config.toml
n_layer = 9
d_model = 576
n_head = 6
n_kv_head = 6
head_dim = 96
d_mlp = 2304
vocab_size = 11684
activation = "squared_relu"
norm = "rmsnorm"
norm_place = "pre"
norm_eps = 1e-07
positions = "rope"
rope_base = 26200.0
rope_fraction = 1.0
qk_norm = true
attn_scale = 0.157
bias = "none"
tie_embeddings = false
parallel_block = false
extras = ["local attention windows", "capped logits"]
init = "normal"
init_std_qkv = 0.0188
init_std_o = 0.0
init_std_up = 0.0188
init_std_down = 0.0
optimizer = "adamw"
lr = 0.000963
beta1 = 0.9
beta2 = 0.98
weight_decay = 0.17
lr_head = 0.00191
warmup_steps = 538
schedule = "wsd"
decay_fraction = 0.463
decay_shape = "linear"
final_lr_fraction = 0.0
batch_tokens = 65536
seq_len = 2048
doc_mask = true
train_tokens = 575500000
steps = 8782
dataset = "wikipedia_en"
Each number is 50 + 12 x the weight over the matrix's rms, rounded and kept within 0 to 99. Layers, rows and columns count from 0.

# down: layer 2 MLP down (transposed), 2304x576, rms 0.0479, rows 1347-1415, columns 96-143
# up: layer 2 MLP up, 2304x576, rms 0.0505, rows 1348-1416, columns 96-143
down1347:64 30 33 49 36 26 78 55 49 58 35 52 49 43 37 33 86 61 58 62 50 46 52 59 52 61 40 61 55 58 43 65 58 50 52 43 50 45 67 17 65 24 38 48 47 44 26 45
up1348:70 52 24 51 74 72 61 70 46 45 25 37 72 63 38 61 38 12 40 43 53 29 52 50 47 42 76 51 33 44 55 55 44 40 65 55 42 26 25 62 50 55 33 62 35 35 52 65
down1348:44 20 30 64 53 23 59 30 70 67 25 45 44 19 19 54 54 57 55 45 50 31 53 50 54 65 48 59 42 62 33 55 45 51 47 27 41 66 59 59 40 42 38 37 60 45 48 53
up1349:60 39 57 39 45 48 48 50 45 40 49 51 59 46 46 21 69 47 35 75 44 57 54 45 37 57 56 58 61 60 48 58 41 67 42 76 53 54 47 58 58 59 45 63 44 44 57 48
down1349:80 39 44 53 52 43 52 49 45 55 60 54 65 38 60 54 32 64 64 64 30 54 69 47 59 59 38 72 48 41 61 48 68 42 46 47 56 64 66 36 44 53 54 45 54 56 37 35
up1350:65 24 68 49 47 40 44 36 36 53 62 73 34 36 59 66 50 44 41 60 69 36 64 38 37 38 59 54 40 58 46 52 65 38 64 64 41 66 60 54 42 52 44 31 52 44 51 53
down1350:46 60 38 51 49 45 48 38 37 24 67 55 54 52 37 52 52 68 51 52 52 63 62 60 61 24 48 62 38 48 40 47 45 53 51 51 21 50 54 41 53 37 46 67 67 54 69 73
up1351:43 55 46 24 52 70 77 55 41 60 39 50 26 71 73 49 59 54 58 63 60 72 66 36 77 32 44 72 57 51 48 38 40 32 58 47 29 26 52 58 43 64 42 52 67 54 50 66
down1351:48 70 43 38 63 59 25 63 48 43 41 41 37 36 57 27 45 44 22 28 32 32 42 33 74 68 32 57 42 66 47 58 48 58 37 20 25 30 32 55 55 57 31 47 58 54 56 53
up1352:55 43 36 47 47 50 49 46 58 49 72 65 48 60 49 55 48 40 39 47 41 39 41 39 34 51 50 53 42 30 52 34 30 52 48 62 49 42 17 39 65 57 57 45 46 61 50 75
down1352:42 43 64 62 57 56 49 27 40 45 38 59 32 33 74 56 37 79 55 46 22 49 56 36 56 45 39 62 40 48 55 37 53 53 42 54 47 73 51 44 53 50 40 40 58 50 72 56
up1353:26 28 19 67 71 48 51 54 49 72 60 49 47 60 32 38 25 52 29 46 50 59 36 52 46 55 65 54 49 49 45 39 38 50 37 38 41 69 45 42 44 47 46 56 64 60 41 65
down1353:57 50 38 39 21 56 64 52 75 38 51 49 37 56 82 49 71 36 49 50 50 56 52 78 64 50 26 63 35 43 46 65 63 29 54 63 36 30 54 53 36 54 30 53 48 46 71 40
up1354:50 47 49 32 64 53 46 26 64 52 45 41 56 52 55 45 44 32 51 53 67 25 39 51 62 54 41 61 45 43 68 60 39 58 52 44 31 23 59 45 48 51 51 65 55 52 88 45
down1354:55 42 47 34 60 60 46 33 19 51 49 41 51 53 68 64 62 45 65 51 49 60 65 52 35 38 70 51 51 31 59 44 57 48 61 63 44 54 63 42 34 64 46 47 49 40 47 53
up1355:41 39 47 49 51 42 50 49 41 54 54 40 70 47 59 39 54 63 31 42 43 51 56 48 51 42 44 38 61 56 33 38 57 50 59 45 63 72 56 61 56 59 54 49 36 57 62 49
down1355:75 55 44 68 26 48 32 50 51 64 50 64 63 60 26 44 40 47 57 32 58 40 51 57 50 35 43 50 53 53 45 49 57 46 46 34 57 71 46 28 48 48 38 40 83 35 69 61
up1356:34 55 60 52 35 49 60 54 45 53 38 58 70 50 81 54 53 48 52 35 54 41 36 45 70 61 65 39 57 51 61 39 71 52 47 49 59 34 53 45 58 56 47 54 56 38 58 43
down1356:35 57 49 47 67 45 52 49 48 74 49 51 24 49 64 44 39 50 42 64 55 38 40 43 55 47 77 55 61 47 52 60 60 40 43 64 55 49 63 53 30 62 42 39 51 53 49 63
up1357:47 54 20 41 59 50 44 57 52 42 41 29 58 41 82 45 55 60 57 29 41 39 58 72 40 22 71 65 43 47 46 46 27 69 50 45 63 55 62 57 35 48 72 41 44 61 48 44
down1357:47 48 66 34 46 44 33 50 64 56 54 45 45 51 52 28 52 48 74 68 45 49 50 40 63 59 28 41 40 31 46 24 45 52 31 33 49 23 20 20 55 46 80 54 47 61 34 45
up1358:79 33 52 40 51 57 42 39 60 56 60 47 47 48 58 40 38 41 29 23 50 56 45 46 42 40 61 58 45 52 42 51 57 51 47 74 54 45 73 48 41 42 51 61 57 53 51 49
down1358:40 57 45 42 25 67 52 43 31 48 62 41 61 62 37 65 77 43 64 65 48 62 49 47 43 52 52 31 58 56 67 52 37 55 50 53 58 75 43 37 52 44 48 40 44 49 86 44
up1359:37 48 47 38 24 40 45 71 42 50 46 42 42 37 43 45 40 42 60 62 50 45 42 50 45 41 59 43 37 61 67 45 61 33 61 64 46 48 42 57 70 41 62 51 55 54 53 30
down1359:24 44 55 48 60 47 21 62 39 52 55 68 42 32 80 60 25 49 51 63 45 60 41 49 42 38 51 36 45 24 74 74 59 49 56 26 39 32 47 36 51 42 74 41 46 69 58 68
up1360:51 50 49 46 51 51 50 49 47 51 50 46 50 50 48 47 50 47 50 52 52 51 51 50 52 52 55 52 52 47 49 51 51 48 48 53 51 52 49 50 53 49 48 48 50 50 46 50
down1360:46 52 51 53 48 52 49 52 45 51 50 46 52 49 48 51 50 49 52 50 53 54 51 49 47 51 52 51 54 50 49 53 54 45 54 52 48 50 52 50 53 50 52 52 50 49 49 53
up1361:52 62 70 37 61 33 49 55 39 42 61 34 46 36 47 54 55 37 24 53 69 52 39 35 63 36 40 47 39 42 32 38 45 62 54 59 40 28 36 66 46 53 32 72 49 44 31 50
down1361:58 35 27 80 54 59 51 36 49 45 49 50 30 35 52 45 59 67 61 35 42 52 50 71 43 66 65 42 46 61 64 49 67 37 41 27 58 71 40 31 50 43 54 28 62 47 44 44
up1362:55 33 41 55 53 39 35 54 41 35 48 38 43 57 56 36 50 63 55 63 62 61 49 43 33 37 41 43 44 50 66 33 44 38 56 67 47 43 59 62 50 32 47 33 38 34 38 35
down1362:55 33 66 65 59 59 65 39 45 51 43 47 65 43 71 22 32 50 49 39 67 50 22 60 43 47 13 56 48 40 48 49 44 67 43 42 47 40 76 49 50 44 49 40 56 46 45 37
up1363:60 60 66 38 51 58 65 63 42 54 39 54 69 62 39 60 47 50 08 55 47 45 54 58 30 50 41 47 29 29 43 50 58 32 32 45 52 45 33 59 43 62 47 37 63 50 59 45
down1363:51 48 56 59 58 35 49 52 47 44 57 36 35 42 45 40 38 53 50 41 22 56 65 64 28 41 52 48 38 44 43 60 38 52 57 66 59 38 41 62 29 52 30 63 47 67 38 39
up1364:35 58 48 34 56 26 71 67 45 35 68 46 54 68 53 50 16 54 47 82 36 64 44 39 26 48 55 70 37 49 28 43 45 57 43 48 69 50 54 56 62 45 39 73 66 48 52 44
down1364:39 29 50 33 50 42 09 26 41 71 47 54 54 45 50 56 49 41 66 47 31 35 54 61 64 60 38 14 52 48 42 47 58 61 36 48 43 47 61 29 52 56 71 63 62 81 28 45
up1365:43 63 56 59 43 59 42 30 41 27 51 41 39 56 48 59 35 32 56 57 60 74 51 43 46 47 59 64 52 50 47 41 56 48 43 70 45 61 49 57 57 58 43 45 44 78 60 26
down1365:32 56 50 44 56 66 50 58 60 42 45 55 39 52 53 48 49 59 54 56 49 40 49 64 53 24 38 59 49 51 44 58 46 67 41 52 45 60 53 48 66 49 41 50 57 52 54 49
up1366:38 24 23 49 73 65 36 54 50 70 55 62 33 53 48 66 44 57 56 22 55 48 68 32 44 61 46 43 47 51 21 55 59 48 60 55 47 30 48 38 53 68 44 57 57 52 39 69
down1366:47 47 47 58 39 43 45 67 44 70 59 50 51 70 41 39 65 48 55 48 61 48 51 42 49 44 38 50 47 43 39 66 50 41 65 69 42 46 50 60 57 57 47 22 61 59 28 66
up1367:39 19 62 42 66 49 28 42 49 47 66 50 60 36 57 27 45 53 45 72 47 63 43 47 46 43 47 66 37 36 27 57 58 31 44 46 72 41 46 63 43 45 70 41 41 19 38 38
down1367:72 65 26 74 58 67 56 62 57 44 47 58 33 43 69 54 66 61 43 24 38 47 50 57 41 64 67 33 49 50 64 38 49 69 44 28 38 55 43 47 55 54 40 66 68 58 58 56
up1368:59 57 49 46 50 38 45 58 52 36 41 50 35 61 42 62 48 42 49 46 30 41 52 42 63 44 62 35 55 60 55 39 43 35 59 41 40 35 60 41 52 50 46 57 54 38 64 25
down1368:60 28 61 43 40 48 16 45 56 51 63 56 39 41 61 41 56 52 55 41 56 49 58 43 37 75 42 50 36 48 63 50 51 50 54 36 48 57 45 44 42 53 47 54 65 54 43 59
up1369:43 63 30 58 56 54 47 40 47 42 54 45 53 51 47 48 62 52 55 36 41 54 56 52 51 58 47 54 60 41 41 39 54 43 34 49 53 44 44 47 36 42 52 58 58 42 58 34
down1369:48 42 45 38 61 65 49 46 29 66 63 68 52 45 50 49 54 34 42 53 55 56 58 56 43 37 52 65 52 31 38 58 29 43 41 58 53 49 66 57 54 48 51 57 41 42 59 56
up1370:56 47 39 40 71 47 68 54 62 60 38 57 61 64 47 37 80 77 66 66 55 48 32 44 37 52 56 55 36 32 45 54 58 55 39 14 28 52 73 39 51 54 36 73 43 44 69 50
down1370:30 65 25 56 59 88 62 36 48 42 50 43 38 56 34 64 39 33 55 41 40 45 50 67 27 56 65 60 60 32 60 32 45 53 60 64 34 61 50 41 38 45 78 61 47 30 35 54
up1371:29 40 48 54 50 47 56 31 60 41 45 46 45 58 43 53 55 34 40 22 55 73 86 40 42 67 38 43 40 57 51 52 68 61 44 59 49 39 74 52 78 49 57 55 57 41 65 54
down1371:49 10 45 61 63 32 44 50 53 49 47 68 47 27 60 58 44 42 46 78 50 47 70 31 60 46 42 39 58 45 51 39 59 43 37 27 31 52 42 61 44 54 41 44 67 77 46 62
up1372:57 59 41 66 41 47 56 40 39 55 38 60 50 48 64 44 46 41 44 46 60 56 46 45 38 42 48 34 64 49 59 53 70 53 59 65 48 47 42 07 44 50 30 50 35 58 37 27
down1372:53 52 59 65 50 36 56 53 51 40 35 45 67 58 61 24 64 58 47 60 56 48 30 62 53 27 16 41 44 67 62 49 52 46 38 54 28 56 41 47 65 51 57 47 47 55 44 41
up1373:84 60 37 47 54 40 56 36 42 45 35 36 57 39 46 43 42 28 64 70 48 62 72 71 50 41 41 44 51 28 35 19 54 51 66 59 50 35 38 48 54 56 57 52 43 55 37 27
down1373:52 51 51 50 56 43 70 42 49 46 44 47 40 20 39 54 58 62 57 27 42 63 40 58 48 45 61 56 55 61 58 35 64 52 25 40 51 53 60 59 78 40 50 41 40 78 50 48
up1374:50 41 49 56 53 60 25 47 51 42 51 54 52 63 56 33 52 61 44 78 31 43 52 35 45 50 29 50 54 54 48 57 51 22 30 36 49 56 41 40 72 45 35 29 50 40 38 44
down1374:63 70 67 63 69 43 59 53 57 59 42 51 41 59 57 48 37 47 62 39 46 45 52 42 52 38 67 30 42 38 45 38 39 52 61 57 30 38 48 48 40 27 47 57 33 54 54 60
up1375:53 63 35 42 48 44 55 70 39 81 38 63 56 46 61 54 33 41 44 57 52 51 60 43 41 40 59 41 49 59 50 44 56 39 43 62 46 52 52 45 46 65 30 44 32 33 29 43
down1375:44 50 49 48 54 41 40 82 47 55 26 53 41 53 57 55 60 42 49 41 32 73 39 54 62 41 58 35 73 58 46 61 65 43 69 56 52 52 53 66 49 41 65 51 41 39 51 57
up1376:36 36 49 32 56 59 59 43 55 73 42 57 39 35 66 67 44 47 64 58 42 45 36 74 22 60 51 43 63 54 33 41 35 42 56 57 46 44 40 61 31 51 51 74 56 63 31 63
down1376:69 85 51 54 68 35 38 52 51 23 57 45 76 46 45 60 50 53 39 27 54 46 53 55 56 48 50 57 26 56 64 31 35 36 59 54 52 52 55 44 53 60 57 23 57 44 50 46
up1377:42 64 32 38 64 56 62 52 48 60 36 49 60 48 38 45 47 70 56 63 53 52 71 38 24 32 57 44 48 60 30 47 56 42 46 61 47 38 66 41 55 57 27 33 40 50 53 46
down1377:65 47 30 43 52 79 32 34 30 78 53 60 56 45 46 53 70 52 69 50 46 27 52 48 56 66 37 72 33 39 32 53 58 43 43 61 49 39 43 28 58 54 56 44 45 52 56 53
up1378:58 33 55 50 33 61 45 36 41 35 46 66 61 46 37 51 44 46 52 59 41 56 49 72 57 50 63 56 65 61 54 48 61 52 58 39 52 56 64 49 50 65 64 52 47 47 40 29
down1378:40 49 67 44 56 62 52 69 61 50 58 36 41 38 54 33 40 54 60 56 49 44 34 62 53 46 35 66 63 59 46 59 39 48 67 56 60 47 41 45 47 39 44 63 39 70 33 44
up1379:64 48 43 38 55 74 61 44 32 59 59 45 39 64 45 45 56 60 41 45 51 45 44 54 35 53 44 43 69 47 51 61 65 52 45 48 67 45 43 52 50 65 65 37 38 64 59 58
down1379:35 71 49 66 53 53 55 47 21 59 65 38 68 53 43 46 63 67 48 58 36 55 43 44 48 44 68 78 33 61 53 58 34 52 34 61 72 63 64 54 55 36 38 49 33 27 52 63
up1380:39 55 59 39 49 53 37 41 62 27 42 58 67 51 65 42 31 62 54 60 31 72 45 43 49 74 52 51 61 37 52 61 50 52 49 66 55 31 72 65 64 66 44 58 33 40 61 50
down1380:61 61 33 35 49 52 36 56 56 64 31 52 76 53 49 54 68 50 57 53 47 28 52 65 57 63 49 54 30 38 50 67 57 57 58 66 40 72 67 54 76 53 60 75 61 57 58 61
up1381:67 50 46 43 67 37 48 65 46 30 37 72 53 32 54 72 71 44 49 64 66 46 60 36 72 57 53 54 64 44 50 40 58 56 42 53 43 51 46 46 38 43 23 65 54 17 56 37
down1381:51 48 60 33 47 49 42 71 39 72 55 59 46 58 42 47 21 21 64 26 36 49 53 55 38 48 45 52 51 41 50 47 40 54 32 60 25 56 67 50 49 57 54 51 56 51 70 73
up1382:60 46 53 64 44 40 42 48 41 65 56 46 55 43 66 32 45 33 57 55 37 46 62 45 40 33 55 47 43 54 48 48 60 48 68 57 59 55 43 41 58 62 43 49 48 24 62 44
down1382:33 55 60 57 66 73 42 67 38 50 41 48 52 50 46 59 66 43 50 41 52 40 40 39 45 35 48 61 48 60 39 54 48 40 57 49 53 14 50 36 54 44 44 28 68 49 47 46
up1383:45 32 38 36 53 35 63 58 44 48 41 23 33 63 54 32 59 53 54 61 61 60 63 54 42 67 48 50 50 63 54 43 53 60 69 45 28 55 40 47 74 54 57 39 60 59 45 41
down1383:54 50 47 28 46 59 29 63 61 54 82 35 82 43 41 53 46 64 55 42 25 61 61 51 38 36 41 25 58 54 56 40 50 60 32 71 54 48 70 42 38 68 62 71 58 63 63 41
up1384:54 50 26 53 56 32 59 33 59 55 34 57 47 44 62 37 68 50 24 63 42 43 48 77 57 69 44 51 62 41 40 46 63 82 53 64 37 28 30 65 49 54 58 69 35 63 56 40
down1384:52 56 58 53 52 48 59 47 38 51 43 38 45 49 61 56 58 43 75 66 44 52 22 60 55 47 33 08 74 61 55 51 49 43 25 36 29 67 61 56 31 56 73 44 83 57 60 29
up1385:54 45 57 34 63 65 26 54 51 66 67 59 38 66 65 39 43 52 47 46 52 27 52 46 47 61 38 49 21 17 34 52 24 56 60 45 81 58 69 26 65 47 46 57 62 62 53 35
down1385:41 59 36 71 72 42 50 62 55 39 34 52 63 43 66 56 32 76 46 57 61 50 53 62 51 43 41 09 32 58 31 42 44 60 49 54 48 33 41 63 45 44 31 58 62 55 73 33
up1386:47 65 54 50 55 50 49 63 49 52 35 36 51 51 48 69 59 41 38 37 62 43 54 46 54 43 45 65 72 47 64 55 42 42 43 48 73 46 65 52 52 59 47 47 38 34 41 54
down1386:34 46 69 52 54 56 65 66 56 52 51 66 48 44 65 26 58 68 50 54 41 25 54 54 43 59 43 47 63 47 44 48 49 29 60 41 30 37 32 45 53 52 52 55 69 53 37 38
up1387:44 53 34 44 48 46 50 46 43 47 59 50 56 54 36 42 28 44 32 36 35 66 59 68 43 42 48 37 58 49 46 22 27 62 27 55 61 45 40 84 58 32 52 42 56 53 69 53
down1387:58 41 55 29 51 45 41 56 57 54 58 54 56 45 64 60 77 68 43 55 72 41 47 20 51 27 65 55 52 38 66 54 55 28 49 42 51 36 57 57 42 45 55 43 46 71 62 40
up1388:69 47 47 48 47 51 60 41 56 50 52 36 63 49 41 38 55 43 57 58 53 59 51 47 49 42 70 43 57 50 22 33 49 43 38 56 47 44 54 57 38 57 35 47 59 43 54 58
down1388:48 51 41 55 49 67 20 58 46 53 76 40 39 49 49 58 51 55 50 64 32 45 58 61 50 38 51 64 51 64 48 43 47 29 59 47 39 68 48 57 58 52 40 58 30 56 40 28
up1389:42 31 44 52 41 64 41 55 55 42 43 47 79 32 63 45 51 59 61 45 48 38 38 52 56 10 58 60 56 40 24 45 53 48 55 53 53 51 37 48 63 65 64 85 42 39 55 41
down1389:41 61 63 34 61 42 54 63 56 61 59 50 52 52 45 61 34 46 40 29 70 43 33 33 20 58 55 35 47 43 59 35 47 45 50 13 42 60 39 65 50 54 52 47 47 45 59 41
up1390:47 51 38 45 44 39 51 55 54 62 57 57 63 85 62 66 62 31 52 38 44 52 51 67 41 56 48 61 42 65 61 56 46 36 45 56 64 43 62 57 61 52 55 37 60 50 48 44
down1390:47 49 49 55 49 52 39 40 44 39 21 29 39 47 57 48 66 39 31 43 60 50 40 32 51 46 45 41 47 45 42 31 32 57 39 35 35 45 61 48 49 65 52 54 24 43 54 31
up1391:47 34 54 24 60 41 34 43 35 42 58 26 40 57 51 66 45 42 66 70 55 58 54 54 57 23 22 41 63 41 56 42 58 36 68 49 46 48 48 36 48 46 36 56 47 40 44 52
down1391:74 56 50 55 53 72 44 35 65 56 41 53 55 51 50 74 67 68 47 50 39 49 53 60 63 56 68 40 57 59 38 49 38 45 44 45 41 33 21 47 49 43 52 38 45 55 51 54
up1392:65 34 38 55 51 47 69 66 45 70 54 50 55 66 49 51 60 37 29 43 54 46 54 66 45 58 59 53 46 62 51 34 42 62 39 44 66 39 57 50 39 56 38 51 33 25 54 40
down1392:37 61 52 48 43 52 44 30 56 48 43 65 47 45 57 44 36 57 64 59 54 58 56 35 58 48 52 54 55 43 42 52 70 41 55 51 47 62 45 52 65 46 62 57 49 53 44 54
up1393:69 41 30 46 77 46 28 43 68 73 49 53 42 40 58 54 64 79 53 31 54 72 47 74 34 70 29 56 45 55 53 62 49 62 53 55 30 59 64 43 68 60 77 42 35 28 47 52
down1393:61 40 55 23 40 54 30 24 56 62 65 67 53 53 38 53 61 39 25 57 53 46 73 55 54 62 54 37 55 37 61 47 58 48 52 50 54 67 74 40 47 47 52 07 56 32 57 55
up1394:36 44 41 46 48 49 40 49 48 61 54 78 39 42 64 40 36 52 34 51 55 58 45 53 55 52 34 32 26 46 48 68 45 78 51 56 43 55 42 12 70 31 51 31 49 69 63 51
down1394:67 66 18 83 53 30 65 50 57 77 47 36 57 52 29 38 64 35 25 35 58 47 64 59 59 46 51 49 50 71 38 38 59 44 64 48 35 35 34 35 74 45 41 56 63 59 52 53
up1395:65 53 52 49 58 41 63 55 42 40 41 49 35 46 33 54 55 41 45 46 49 40 70 45 42 52 56 31 15 45 62 46 29 76 62 65 65 47 71 38 35 53 41 58 44 40 50 66
down1395:49 43 47 63 42 51 40 58 60 42 33 34 55 63 33 43 71 60 53 59 37 51 72 51 35 58 43 35 62 54 42 42 61 47 59 32 53 64 34 35 53 26 50 40 66 60 36 48
up1396:55 40 32 44 44 51 42 50 43 54 70 54 78 37 46 60 60 45 56 33 51 44 55 38 45 48 45 55 59 41 48 58 37 49 45 64 41 53 62 44 50 69 53 57 29 51 56 48
down1396:35 44 61 37 54 56 51 64 51 47 35 40 66 39 53 39 62 38 41 58 53 40 35 41 63 57 74 36 53 59 59 59 50 43 52 50 60 47 53 36 36 31 44 46 53 54 52 51
up1397:30 57 43 23 47 52 52 47 39 43 47 48 58 60 45 60 47 43 29 42 50 48 60 53 51 51 63 19 64 61 59 38 58 50 60 39 57 49 29 38 66 76 53 46 58 49 56 44
down1397:37 48 52 61 46 48 56 47 42 55 60 53 65 30 73 55 63 40 44 56 62 45 41 34 33 53 46 42 45 47 54 40 50 43 44 36 38 55 40 60 54 46 54 53 58 59 56 45
up1398:57 55 67 57 57 62 36 66 43 38 64 31 45 49 55 66 55 34 47 39 67 62 41 68 54 62 24 58 67 60 63 59 49 36 45 45 42 54 60 35 44 78 50 52 46 32 54 64
down1398:55 53 49 62 65 70 39 55 53 60 46 64 53 55 34 48 71 39 64 51 53 50 75 42 66 56 56 38 58 22 63 33 55 61 42 43 47 31 42 46 45 56 55 45 42 38 51 76
up1399:58 43 29 55 61 37 40 54 49 56 50 52 60 54 65 51 46 52 47 47 49 49 65 54 41 49 35 40 57 35 62 61 75 43 45 40 37 30 52 35 86 59 39 50 51 64 47 57
down1399:73 45 45 66 45 37 36 42 55 42 61 37 51 54 59 47 48 41 45 67 60 40 48 49 47 70 44 65 53 68 53 49 53 47 57 53 61 39 39 53 40 47 54 62 53 36 53 45
up1400:49 57 60 47 43 46 60 51 68 68 58 59 31 48 54 40 62 66 34 64 63 59 35 40 20 58 50 70 33 54 78 69 36 54 29 66 53 56 56 46 47 52 36 24 66 49 76 42
down1400:45 51 52 45 74 52 37 44 40 88 51 43 64 55 36 72 43 46 46 58 54 39 57 36 42 55 49 43 56 48 55 54 59 75 38 62 38 63 47 58 55 62 47 57 39 66 57 65
up1401:38 55 41 46 59 56 35 45 55 62 42 49 30 52 73 40 49 50 52 57 52 39 58 60 65 59 37 43 43 33 43 54 38 66 55 45 39 60 45 47 64 43 68 64 44 39 62 60
down1401:45 40 43 57 43 46 52 67 53 42 47 37 38 67 57 29 58 75 50 58 46 43 55 44 59 58 51 59 19 62 60 64 60 59 43 55 36 36 45 54 52 50 38 44 52 76 35 54
up1402:60 56 67 38 42 61 52 39 45 35 61 68 64 58 40 40 49 53 45 33 54 51 50 44 47 68 42 50 66 22 40 54 48 44 36 48 38 55 64 59 60 77 55 55 38 55 49 62
down1402:72 52 51 51 47 32 40 48 46 26 66 55 56 48 45 57 60 56 65 53 57 50 55 47 32 46 44 42 36 42 45 65 38 41 45 61 60 67 53 67 35 51 48 66 30 64 57 56
up1403:59 69 59 52 53 63 49 45 35 61 39 50 60 62 60 52 42 46 63 45 47 49 50 56 53 65 62 56 36 56 41 40 44 72 57 50 58 46 60 57 52 36 44 48 53 46 69 47
down1403:53 54 43 58 48 47 36 59 48 55 56 52 64 62 39 63 62 53 50 55 41 44 49 60 32 59 65 50 50 62 55 60 53 43 63 43 43 47 60 74 58 61 48 49 42 30 67 49
up1404:43 55 19 24 39 31 54 48 44 42 64 46 59 45 36 57 48 48 54 68 66 42 40 52 51 50 48 44 69 69 62 21 40 61 52 59 27 76 29 52 50 66 47 64 51 49 36 45
down1404:57 43 58 48 49 34 54 52 32 48 45 63 57 32 64 57 51 65 50 60 35 66 56 58 77 43 42 42 65 40 47 56 21 61 64 53 66 58 80 59 44 50 39 50 50 32 48 58
up1405:87 51 33 43 64 43 44 33 41 15 69 35 41 55 55 48 31 62 42 55 57 49 41 44 26 50 47 58 36 45 64 27 32 41 52 46 49 66 49 41 61 53 40 68 54 33 38 58
down1405:37 26 61 71 52 49 56 36 16 55 53 57 54 57 39 45 48 56 55 43 38 33 66 60 50 68 48 43 33 61 41 55 33 56 55 31 62 64 47 47 38 47 49 78 21 63 67 77
up1406:66 45 41 58 39 52 65 65 36 27 40 45 61 71 61 58 48 64 37 51 60 55 38 34 53 50 43 49 48 47 51 47 47 52 55 63 32 26 53 55 66 50 58 56 53 28 43 48
down1406:54 48 54 37 39 35 55 38 33 74 59 45 61 46 46 48 18 56 43 39 35 63 70 53 63 37 64 45 47 56 50 35 32 60 55 44 58 69 48 47 41 63 38 29 44 57 50 37
up1407:94 51 48 40 24 39 64 60 51 43 44 27 40 67 69 54 67 56 46 48 47 39 62 64 67 45 64 33 50 44 45 51 46 34 62 57 40 32 43 35 70 46 69 54 50 51 33 51
down1407:49 38 70 59 31 45 54 47 71 58 44 51 58 63 49 44 64 43 64 60 42 62 45 33 42 50 46 40 59 44 58 36 42 46 43 48 62 43 46 46 49 60 41 65 55 49 58 57
up1408:49 34 52 43 49 65 45 54 68 56 36 59 58 53 75 40 57 48 37 49 60 76 60 66 41 47 61 38 40 48 69 44 47 71 43 54 40 48 66 39 55 43 68 43 46 58 42 48
down1408:45 43 27 54 66 54 30 22 78 59 32 61 42 47 58 45 56 37 59 67 73 40 40 60 35 61 44 30 68 51 54 40 55 51 57 27 32 48 61 48 43 48 54 51 61 54 59 18
up1409:53 62 43 59 68 43 35 43 40 38 54 36 44 54 53 56 27 53 42 38 36 57 88 60 69 50 66 53 64 47 52 42 59 51 67 61 41 47 29 45 55 35 55 55 62 35 81 51
down1409:57 41 45 67 56 66 51 72 49 59 51 53 56 23 55 20 40 41 65 65 40 45 61 29 29 20 55 51 37 41 57 40 75 68 66 40 35 55 20 34 31 36 54 49 58 67 26 44
up1410:42 50 46 48 39 48 50 39 43 38 37 38 43 35 74 40 56 48 54 56 56 60 45 45 45 45 40 37 47 41 47 82 63 41 61 46 43 43 60 58 59 56 53 64 37 15 41 44
down1410:56 50 61 75 58 31 75 52 49 39 58 57 81 55 38 50 59 48 67 51 33 42 42 39 41 41 49 65 40 61 47 52 59 65 50 51 53 51 44 35 64 40 58 32 29 72 51 51
up1411:49 68 62 49 61 51 80 52 71 66 57 38 60 51 42 37 34 48 45 26 49 59 49 45 33 48 59 39 51 36 45 39 63 70 64 50 27 47 57 80 57 36 57 53 51 60 76 62
down1411:45 40 71 39 36 51 47 47 50 68 55 47 48 39 43 54 53 62 60 51 33 38 46 48 45 58 58 55 52 40 38 42 39 42 66 41 63 72 53 85 51 51 47 47 34 33 54 46
up1412:62 44 46 34 52 52 44 72 42 60 58 25 61 60 45 41 52 36 48 51 60 55 59 72 75 54 58 48 53 41 73 43 25 68 41 43 61 29 54 44 46 51 38 59 54 38 55 60
down1412:48 65 55 51 55 47 47 63 57 68 46 60 41 48 49 53 35 67 56 56 73 42 59 37 38 59 36 52 73 46 38 55 53 53 60 41 64 67 58 41 52 55 48 66 65 45 56 54
up1413:66 49 13 53 47 42 60 41 61 37 32 69 59 58 44 32 52 51 51 47 68 29 60 54 26 39 63 34 49 41 31 35 47 38 31 39 51 43 71 51 33 82 47 64 46 49 59 47
down1413:33 58 63 60 49 46 60 67 68 57 43 48 62 58 62 52 63 42 56 75 52 54 68 30 57 32 61 48 71 57 51 45 57 56 52 64 44 49 44 42 42 44 49 78 62 60 24 43
up1414:41 73 52 52 52 41 47 41 27 66 48 51 50 63 34 38 38 42 17 52 62 46 55 59 32 61 67 46 47 42 53 52 31 71 61 64 37 48 42 40 56 39 67 45 52 58 63 71
down1414:32 46 50 54 35 36 44 43 44 61 49 53 48 52 64 40 62 50 53 67 83 48 47 46 26 40 42 60 57 19 38 32 62 39 52 34 34 68 35 66 41 55 53 59 37 53 55 72
up1415:61 46 43 44 61 56 68 54 62 52 43 74 75 65 43 39 59 41 59 58 43 27 46 52 34 55 62 65 28 64 46 40 47 65 44 63 50 54 58 49 42 46 48 61 57 66 40 35
down1415:39 35 40 20 38 61 55 37 29 37 60 54 68 53 60 40 47 33 59 43 46 80 44 64 57 29 62 74 64 60 34 49 52 47 47 63 56 57 55 58 37 54 67 68 41 62 54 61
up1416:51 38 72 37 52 44 51 52 47 46 43 62 19 53 60 33 73 30 47 43 40 44 63 44 71 43 75 26 31 46 17 53 47 56 54 42 16 49 53 61 46 80 37 28 57 44 54 53